config.yaml
num_hidden_layers: 21
num_key_value_heads: 1
init_std_qkv: 0.0696
init_std_o: 0.0
batch_tokens: 16384
Each number is 500 + 25 x the weight over the matrix's rms, rounded and kept within 0 to 999. Layers, rows and columns count from 0. Numbers have three digits each.

# q: layer 12 attention query, 96x96, rms 0.124, rows 0-15,32-47,64-79, columns 0-95
# k: layer 12 attention key, 32x96, rms 0.119, rows 0-15, columns 0-95
q0:478533525514495466451542480546525499516523463480501530484465529483530484521488490482483479534546525512501494508444535506522486482516497513488534504496508467474430455516490491505501457454548511472513508492487465498504486491465474468497500501491490507463506496502498473496498496503506556541
q32:508501480503497522517534498485538485509492497477534467520511493488497487516493491508476509499515494492526529466536512507498494500490506489486499481520514494497503512492460478517512488492493490462509495504507506505469507488501523482520450478495514497516492498510506509502519506508472490523
q64:475500521521457488474504515488510524486512482509479484500503514477492500469523497489514510454487494519518484479495455543495495520487511525489509480525480466451505459528500492497500505502517487499478507487516478509500516482498487473500509498531479498448502523483465474519513521518493507516
k0:505486524498506469504511489483498497478490500477504514482500513480486516520458528497519505509461485480483511521512489504479519508480471504532517487505470497482515533524491492496493499511506506508493477486512519507491493493485521492491517493519488500518494515508498489539472487493514481488
q1:498517516475464519481488505528511524521530456502488495476469513469547521523478471534496498489491460499500469490465498471506499509509537491486552529515482497506472483481450498485513484475529552485516520519494486443490495525458482475493532535455470554502508483513509498517460495501510509523
q33:491502530473480525531521487493524498517502483490495524504510486494499495510508512491485476505518501554511501467503487466496490488467509509502516489520502506495523506502492502494495519490497496505500503501513504480490481498505505497496481501477506461478502474535508519490499508487495522508
q65:468519477455493477472510498481504486478545492516473499493487477477526512466486504465486526491470527500502510468476500534479494493501542490526517447492481526495489471498498487502518459503507534489507502506528487470522475519482459508511533470503487479495482543547468437522505517506513490512
k1:487507517468525501516502533484482491504525505481494511484490495482491486481450503517517472506498485495484511498492468510478491496511453485489498496503491478481520515517500492525498531477487509463520492483466503538506514484506515491493499499498473503501487541541512497516492517473537502484
q2:479481504532517463500487500473445507459505477473537492510507509526525463488546525454499478521537540498507461502503500480505469469486462533504466530527472509476529540497474484509473557513476426514494503476530474548446522476499510538453504473502492453490485473471472509472531513482494503484
q34:486498470542467493468476472496474505499510495529503517485497511481526468502527478520514553488482480477506500460478489558497504513496481473550447505498490490503462487511463490475510477474518471507527501496512489504536502509494494545490526517490497512487495542494489487523499507494500501546
q66:496473491525507544538529536521494512527468519531493541471528491506473498476483464523497462489515503517488497449544513487478521499518481457518468520519539475493534526470500491510519504506471463525483502484499519524507491522523533530484487533492566489548479505472483516457510485477509536536
k2:540502475530530469506516477489505530434477521505474530484503483493535473549482479519519476517522543485485508502498539523522488490497489501525493524529500495522505470526487512478442521465507505490505495530516503500527479493466494544512467499509520516507499500482503507484499467521511529500
q3:470509503492528437473521493440521453511524443518484524458457506532454491514484537465495511473520523470503484531516526499467527451518487512494517496513485462487486415502529498510542488490477504507478464509512455474539444519455497454478519529490509488503524471499520480527490483507513500508
q35:479521513508499474507508505476536492519501478503490498478498499510480510504485501495491487487529531499516497496503480495500489504501489529485520483511493482507513460531498492529503535496498492504475483497500498533497469484488509469478459484492510501511527492500491502501512499503480505487
q67:456525519492480439470525456483491490498533476513481470499457460532479472475501550460514507522493516522509499523497515536475489484469498529515524495484462494509487501503528491490509483505527493488514494525524466488530475480502453485475518456504491483471537527524481460492492533505534469488
k3:520528488510475486491492492527510511514475486513503523475499440482482531491538493524475502466525490489499519495500504470510506494490487507493472539508492512494464501495492436534512518478481486506514464518467507488477502523539507515489489474480512460515480502470539494534506514456505495504
q4:526486490529486509490508500462432565496472514489502496461500508483545493527513531499484503529554533506511463471480516539461481502462496518501510542517479542504537549449469513490486495454497476482541549493543451502440534459459463562493480480494453507484485516507516514472506518480442489494
q36:538497519534479502501533504492490502487513473505480481497499487479538470475551512501491499497545488499499496485505475550495506494497513503490504507509471518465511509499480499495495501470520493483532512496514503502479491496463519520496524517508479480512497501524524509505505529481498502504
q68:508523499501462536530541524502507510469485508497465477497501517475547494527524511478478523491532513496512441501539461513510497536504535550511498502496485524475514508512516540506501506476508429472500500514524478460463507490476516507492519472520478493484451515533523513491517497484517524525
k4:486488478498499529524511514511495516514497499507530512493511520485524474502476494491508471507498514500496497460500494535472505501485481521529492510489472513490508524485516506551490491491515480483531501490489520512544535491482498503510499524517479510498531522476532503460492508509482502485
q5:489480490509491513450499467521488512483521488497500508512529493483488511458493494479524499485498501540481499513488486502486501492519467490497482522559458478478522520480508462489507539496497456508474510472478543513466513500516547538469473479516505415516501502452492551466547519498511506462
q37:460508502533498512504542464484462526489498511507502540493523486465532477494456541461482506488540493475507483442485518536454503503489512507508466484497462491496525508472486502498485477454535499462536514486507481513484515500463476526493492494517508501531495540483475520463529534525476489484
q69:480489517523474484444557457498486514487506493494497525475558479451513505478482533458523481497535465511488467507504510492492511492472492464537478516529453484507540551448483477504511509523488487487516529456508530503479486505510508504482476505520506511537497505481497561448534566504505502517
k5:494400487542530475539499505480521511418520545527506468524487518511539459536484530472494478515504491511514476501501514548488456492472472524523478541461525535513516519475535552450482556502526508436514486502539488475512514530469509521506517476531505488464479474498484488449479513521503527478
q6:495474502497472520478511502502483543478518476483560507516510460486481476507463537502509475528518526506481506504515525528446471487466485517482517475505444478489497528516513505492471488455501542514545511537467483504473476474450503493511500515444516560459506501510509525538471483477501468494
q38:497527525502467515502540496473495485490521491496485491513527475496503473481493492461492532494520475471511516509462518521475491507482508494503517480511478492483471502511459489503481484495543478472508494517516487508485461487485502531488513534510512471517490526508511497518468542497477500515
q70:501504503486474515493584483461503541462489501497510510517514436484518482496464544420460487469522519488526491501492503534494512472504593526486509514500406512461517514511494524514488470439530470470547510530528486497487480449486506551484517489499456487483473516519473496482497528493486518481
k6:479477490480479507523517516462496489506501506494519482482471527510478510521509514484503523516491489495484452512460481498458478523500486525528494509470518516518503523473490472506531516475490504509501490497491490485493533487504492475496515496490491513485487506491518513491526497483498512478
q7:452527496469453468447509468464474483519497509460537525460537487510493497502485543460469482482546548517462512544491550482440477472484495492494517550565461496501524519472523480562479529480483439507507515444518477516505518490480512524465500502501517442523450504491510549485535560514466463477
q39:481504512515495500496524495488451483478506508499502501516532475487565478498487512502502528510521508493507470453466511524479505510502516506530469502514468483471494527500502500517475485486515479479515488484527492530497480489497464565500531514511509476514508507506503506486508510514482483516
q71:474487526476468474471591452525487523484511502544487516452524482478519465529490547463451523494506502569504484450476516491466533487496552465529452540551480510512512512474497484508506490485485474469512512471509504483466484502523486554497468532466533474498500510510511526440503511533486499548
k7:507474505509508498524501498461524492487499500515476494498521507502497473505510512473507503531467512518480480490499482511462463513470487509484483505458502483524507527520521483494476545497486490457490505527503502484511500540507479498515532474496496532509512500498503507485509498501527490502
q8:450484489465484490481464473486458491519498513486503515475528484509495493526442541456479471496500533537477569459508555499468496477482515496506506523561486533483463524456543462531508472488483484467512445477522507542478504463497434540474472522476539490536480552479539516459526512550461487506
q40:491498523483483500524522470513503476485520510483479519470516450480555483487478526515458522464489475497516510489511522522498487499477504489510514499549508496479491510485480510548478464486524502486544473469529511489462508514472466521498481505530524498526475525520520510487510531519457494531
q72:482520506478483510476564492530499496494508514514469491477537475486543474489479523455491491462480503499488514519484535503503520504491542522525525512575455487482499510513522474531480453497530471436532476482537500487494500507513470542518479495522483508545463529506503496463469508506477501511
k8:488485516466492502514491530457502531501493517529519471514543502538468473518519515493521505565471506492488506511510494510455481500474472506503499488495481524547493537487542462496514505445485490446501501502490462484499515497519499503488530513483459515520523519510488518487510511504495488473
q9:456530495498498445440539491489508508482509475515529519496537491528486469514473537444480511514527516427522496540484517514461480478497470523503498516523483502485489501509474545551458516465537470472515526478518442494468503505455514519464524482488510508481481533478494493484431467513493469490
q41:526513496515512537481511511471513472486492477520492484504480533567519514471493487484505529536514548487503492491503448504493521515501512521494478497541508474445493470526509485498505515454477467487490513524507436497479454502490473545521521518454511527522473513502498483488465491505506500511
q73:474469473520531490471497504500540479468505435555533527470508506558495482514473464493499480543490548511520492480495464499452475511498480526540477489548516505469511481489466483478459492464484493492483478521498515540503481522519482541504498513492530546527478484502487484493446464509501511523
k9:543487497530510497514493527509501508458474526481485538484506511496522503500506476460508521526497504473478506487494519535553466537491501517466495529530507452479480468540486484492453525501520505495497474534479522501507441514470529493537484499466535501534510484491519470516472500489507468498
q10:495523512497500547503487507476515459477518519534541443478477472503472459493510488474519538527506495516528509466533500550529465472490500510503502464524505547510536517483515526522517467504485520515478470498493480518456481480492453512489484493478517484520480511534466516466548494485515487472
q42:508515479522558507494524504539492501489465526477537508531491524512476478473467463455480483479481502499485530535511539489521482477512480579477539474516551506479511471550482544506528555530519564534458467533477480490499477482476468450536467527449520561446492446495521460515434481487525520445
q74:490489494486527506470491481537503529510452497440525519501478473486493503465449499495473492445522493449492493558513537497529479439531450535468528525476522504482530479492467515491479515494518531528488458494467501476503531473492494455473506478514481508456519500485488484546488523460507509442
k10:430527491487498477495512504548511498473488512455535518517486534518494530516490513531485523493543554441513472494522503499505530472519483499556484499539518516503496489522507494553465486499494517574537490535531513481484506491480526473497472512474461480496472478489532489521484491523473478496
q11:503505516486520451491510506520494487501472493500505515495466523491525487502516506514492499493513498490486477501499512520498517513530476521494479504475521524486446483520489459518490533507503448492496533499552429501515509485527534438482499448492488515466517500495479474514508511483518529489
q43:487453518536510489491477493528504508545518530465509538535456509411486514499508476483455537412517492452508524439471470482510574516569474525475478484470541450517501499520458549511534523564538516516461508556494480554513524515568525447533523473459516532445492445477480468554508474440538555486
q75:503476510528494487520490494555514498517507508475504525520463468461520483524529505541472546489530469476524500459494503495479515509512515476479443472440534453515461484546449527490527491515482512518520544550511465487484528523520539438505518471501537524464522506509500482526510468493485511538
k11:469489466520457502495476446501504511488477483469515519474472485493474537535504439514495485418480459521506521509479451487545515450513458531540470454534513496513562529536490504519472533519495515517511493490524537503503545547510490526504517476525510498465449471546474485544477515473490516545
q12:486495499496473527491492508504507497511491499513507511482537511502469527529491511499482467524484504527502519476516522500446535480487537452509537508513506524486466504444523506523497488503523528473516468492499504478519516481481431558510533540498527480545454550494517536479518508515500489537
q44:446486493455523559510535515484468487479457477460544487500513500574510447469496527535522468541484536494493514582549563538514470475490486529492548500522476611486512509462552504541475468446492517493521462509512495413482481440442459499466468506515442471519452496518510515477459517494445466476
q76:464481507489496525482516514484485524482474483460504481512518502546511458437430494486489482485474540469477493529540539538539509473532488549487575514533446541435518516435542470521479502495502495486514445488501506498537508447486452539457516484512410473507460487480503499507482522463502506454
k12:484446498412516513530509541488507532487483549508507473528495570491495465495498551482512529588515536484476468466548488554472473518492519505489505499461503508527430496491538481509488501469484511472524523546480479468492451458512501489476488539462468524521524548494516533519509515490487458449
q13:503457516458498522506487492437506468518503501502473449510487521520467522471455498481562472464507502531455508509528472483507533488492501489480540498501544492543486469498522478472545521538501512502441506463509489515548500531476480525482526503507520441554447519528489578494541498490541478503
q45:511481475455472521510529480479553514512449502508529498501479528499477494487470527523534506503488560505465486520513476507480516486495491471473514498481504517504495504467532484505524489467479513506509527492511508547519489500516483547539490499468489482496438522549525549474523493489503495506
q77:507465505460496506477557507449504468550507483541492505482513505484466509488467533486528495511514539564477510473473488495462544506460540424518487486525506493535487532490510479511538518506485514498511514465485534534509474494500482540541440504450520474518477502536531543464518501509536492522
k13:557491442493501523501515474461537488527519535514472459522551482468558432462522537492515490554520485536524541504516510489526524499439494509493496496441502530452530511507496480487488497537514464457521515488520510516514499513531465470480505466473503499508492517499507542484483478537500491502
q14:529519490526450507466518481522518562509499528491517545485544500521471510513523526563462461497480518508499527547491473481433547512515511460500475520484512478469535535511501454498478479461507490521520506487499535474493516497535531480520490505527520532447482531511478496498495506478511509500
q46:479499491536509504485528487492467482513489513498497470458467512479503516481486515540476497486536520531482516465485550480527519493518486512465489499488483512504514492481491474488511533538492495538486533475485518529475491499465536471473420456494537501491504493472521488529483524457511482475
q78:517485473530501511488510510489460504490497514481524497520473486505503503478476485498458531487529546497486478495531511536534502464559493513451459525463442522461503499420514460494527475491493498534530519487488463513487456461487503469456473444508474494491529508457504455498496552447511498476
k14:504454473510502476527501468496511516479495507501467502503434543452469463492442543488450494444498497472501501462511484530501502490501505503469513485476525518529463489524521494487531513551501548484496488503542503512543505495478532502481486505512496476516490467499516476535493535456480538500
q15:481484508515496489522500481496496511513526482473488524505493498490481546510519475528473501484525503526467519502445481494483531510507499488514468540528511492490516505496508441483526534509480503511504529481485519515511520519544524471488467517510505507480497480484503480530493525480511533461
q47:486479487550484496487484513512525522504503530507499538498443504420515512490510491509467519454522467460474466456455495483495534511530503511467460492438542463534488502503461535460557509526508492520468542491488504525509545521517555465498505435533517493474521492469493469584509489422527538472
q79:474484481535483497487501505504492530510501505459534530516480459477486494501511507471444508457538492478455488493444530495469489476513497479471462528497471495517477534448500484503504523506497514514523548493496478494479535450510533473464475480494507490445509505461548480547463537458460514463
k15:488492458522474510470493457472526531504457495481499518520489500470465459521475484527453524465479478501501493511478478506510522466527509506514528452511518495478547488545488506496522486519475546505506481491557470494492534504498554520473524486500529469476489471562480522547530502487507540527